Weights of a small transformer language model.
Architecture: RMSNorm before each block, rotary positions, no biases in attention or MLP, untied embeddings.
Training: a variant of Muon for these matrices, 10160 steps.
Each number is 500 + 40 x the weight over its row's rms, rounded and kept within 0 to 999. Layers, rows and columns count from 0. Numbers have three digits each. The size before them is the row's rms in percent of the matrix's.

# layer 20 MLP down (transposed), 1024x256, rms 0.0728, rows 408-429, columns 128-191
090:564501500475481448525536494529503470444540471476612476453525544498386505479562518517494503572561559533423542471499536539439511573492390476486520454560463492508493501485480465509510371536501545
116:510488447466512487525581473497497557528442399531510537429527534510528463383460524511476507479479461526551495516481524436606523501462471491498546432498518524437492464486518526490570583487552533
068:514447534515475465482520423460421529508523466551501552478506486472428519489547520521487415510546569535439620489476437468490435451547390505505499480506435481513508599575473471501426482532451553
105:483543507490469424487481550487489465472485557529528500496498526436526518467522491550509497508507509498488560483600453597541409515509542486465506463469544533527563510499468491432449546473531483
088:501509496453519503479487518574422493491542475486489500484493438480545530397459532550488495477545460554554402501437500468486439451512518495481513463491505493497562480554475516525539461443561423
072:528515493483575484504533430528506523498440512468475517446528498492455462470530484652568471501490513453463536514468427494495440533462493439476481526442553521512475525482554583508507477511539467
107:546521508507472440482472569453569549583510541466500492500462548503554502418564507445592493514544540498524491608482491506523497506485514481513569603490557473486514500555522510460551502524523512
110:507517468532520475441450506526523518496476512502473447541498508523486423462520487466540422513434530503472529515526404484555567551532430529519516423498539541411493518612559518493500512429554499
120:494457531524515503476469524480475463537460495557509429477452584561563478479477541493450506524521604562528482549506451485519552535539444492490461588467538453480503488502518503455540477471484432
101:472515497471551452501481521492409505526515509502396468467511514483487622564490470547503468614509492487479502517483469518424572466490458421466482468576397509499480559523475523470559476617485510
054:557498516447409497471538523561483471519509474523468484466507501503497542511548427609488502495559548531483474455465453494545545463498497468467477482504501483533595493471537571567471491503489512
102:515494562548536551457458512544505590482445473500483428554551515494419585536486512560530478511512456478619527598436512430427473602433507526549479551506497492473441464499533497390437472488503457
125:452554493507495529436540451490446570559431539530524468582478509422523475535495573538527553486545567473493597529536499552528491553428449507532466524470496529592502454533468523580439540449537522
088:532592490527510427559511462462468509489545495511469452479509506459506415426549489482512564516461486516479536463480481500490539437492514487563483479508540571529441505546543439491512456448510483
106:524468548494528551453390482480547511531510509491506465555546510588481487497481518551515444464511515485462447476435552495508525451507506531512537541503508488546502506576523414509466449511506462
121:455438475482455483528505466544486451532537438556483521580561483528468496459516359572556510504487537512490536474459523447483542562507476499476540491515541478506603524582510491483460500447517464
101:470422511471488476512474486562472544503495519495500442415533508468438533536507479449489488546420496557523499513518529511526505500577436526496484532496468542512434468560438532488464499441413524
092:408520491538538496499487474530517455526509432453470537461490457427567510430503553462591444529525492484434502485537504448490496495490463500463517538506460508547484494462522471506482476492466545
095:441599512506512507519494495494522540509488441462486537632454490509529492522523448502490496462448401478474487434469491488490422500482500508451520464503535522484549484523473520417499468583481369
098:475524527506553442504445523512443451423483501482488514541524518558541451461507541436463440545471508503563535470492483470489466483496489457456461583532491521501498512498549470485515528538454456
048:503551532519532459492514442456502501513469494549612483541459494503456529513473434518542492474508521482448532557534507471538504560570535546529474563492474555565498391501504487495559536541489514
091:528547441526455469564477516495486500530555494528530500513470509462575490450485529570504469516513547426535528521479532405445458513454527492492531491468476480559505494476523573565586499468487412
# layer 20 MLP up, 1024x256, rms 0.171, rows 409-429, columns 128-191
121:520499419475480435587542524429519512489503406513421436521539453467500562461538549529526429449479501539518497529461574476507515496389502529484520476467508557470446477524519515499444518538546508
068:482500493525521477478443580493508512511506444547504484486517637419486531511455573512576476461490392444499488495541575483500505525457567446507486488457475422522534510509447498506451474495516463
101:582563516487561487501485504503499437398569502531514506492489448508530471487459503471465508493510492511547525583563484461507519479484502518512495485515498496524535504452545461518405547498470473
086:439475437549444452566498485506460534550504494565515530477469537565428425489547409507491503509450515509562540487526464472554512548536510453463431516535450506525522440490533412491523490522404537
068:498546493551499532513485499428508448556525492551425485554537490489477558534490602513487501444583467456509490456574468497488531522516513519503484370474513434594452471534533473566489510586506513
108:454530522477465472523511501438523474544450533549497430509454484470497522466433547432518577481568457478469553569543521435408474535448545517512434542492509471659454475530499464497541442533509492
111:529474536516503496474418581531447515553514475507489538556454502496438431546487426471471559509488501547460522616386546469576468532487478448527568486598467484510520532535506495510496418473526518
122:499543522499569405495407503504554535539438495562442602487539448518443492457499522494504509537484522499483438548525414537425501606514467571422473465439476456530423530454535542504489502509457514
103:476496589510460480527491501527447503538458481418449537494455485494500497473506504407549496449491476488508543550582522517451468487417540512565462455590467494470544464577461590481492491496520512
049:468427431543463556539499470443404465442443504437478501508474448543468478515547434469482499492500463550570498519505509441524492497631532429530492477504499505442420531552503511480518460482478574
107:523480461442522524502465483476558487501433562542493524537497510536471446502483514487504466477436415622488484485454538555546543536479523476510548515580557482508457463501546389568454507517475535
111:483570465444516513524568510457467515545446451481575524488417545443517500468465511542522410493462489489502547571525519479477554505511467473510418514465544488512473475522536467469482527436512539
087:495470467485521482501472468532516492506549441456465505519515530499531514512521496433579483465536409521530443519452515492416553526486475495516474459433555478553478422479516518459470500507561533
106:471567512538522569505450468504510514515517466479478488506503422506462527469480439457496491452545515513471459491448471474496452556534617478574526497500544555506478549473509486436533574488496523
121:540462511458494539493497580431581534557475491508523547519470496515544531529583504475456483544552445541542477574513573489495518490486552525505447533525444514469511532482447477433559520431475501
112:544474525449510482523438486542568501576559501460457537534487456492516452455507506553542546574470438485499439485492548530479514525509517504449577439568533462467539540513491482511504525501442492
084:523522514475530503519496525497507525553508489445543443569434502491490530426539550562494495505529505520588448447501502497528501453494553518440559459575505475469487532414471463439487531459456427
101:476511502410464489500456451475461557519481528562533457460562483524495445418534520497489509528479517512506542494456582508534559478551536448445550516487501538607493498499410450511484511521484497
101:498486492491534426470503430547505512532459498495575441536470504476447535515514492499413433449513543454416511501515537424495498491503570544565471489517558462538522512442500470554468463528460455
048:554493518501525485506520499529561526525553479509480467480614503514458490477525560469574467589549502446559595516556519477520466530476523469445459466514527479470584554421482530495486455492449524
088:503509511484535495486428464519447449542470466451412434498501490429502508593497535521476481594509491518443447519575395578442508460543519550512493469476521519543480476532543426456500494500444476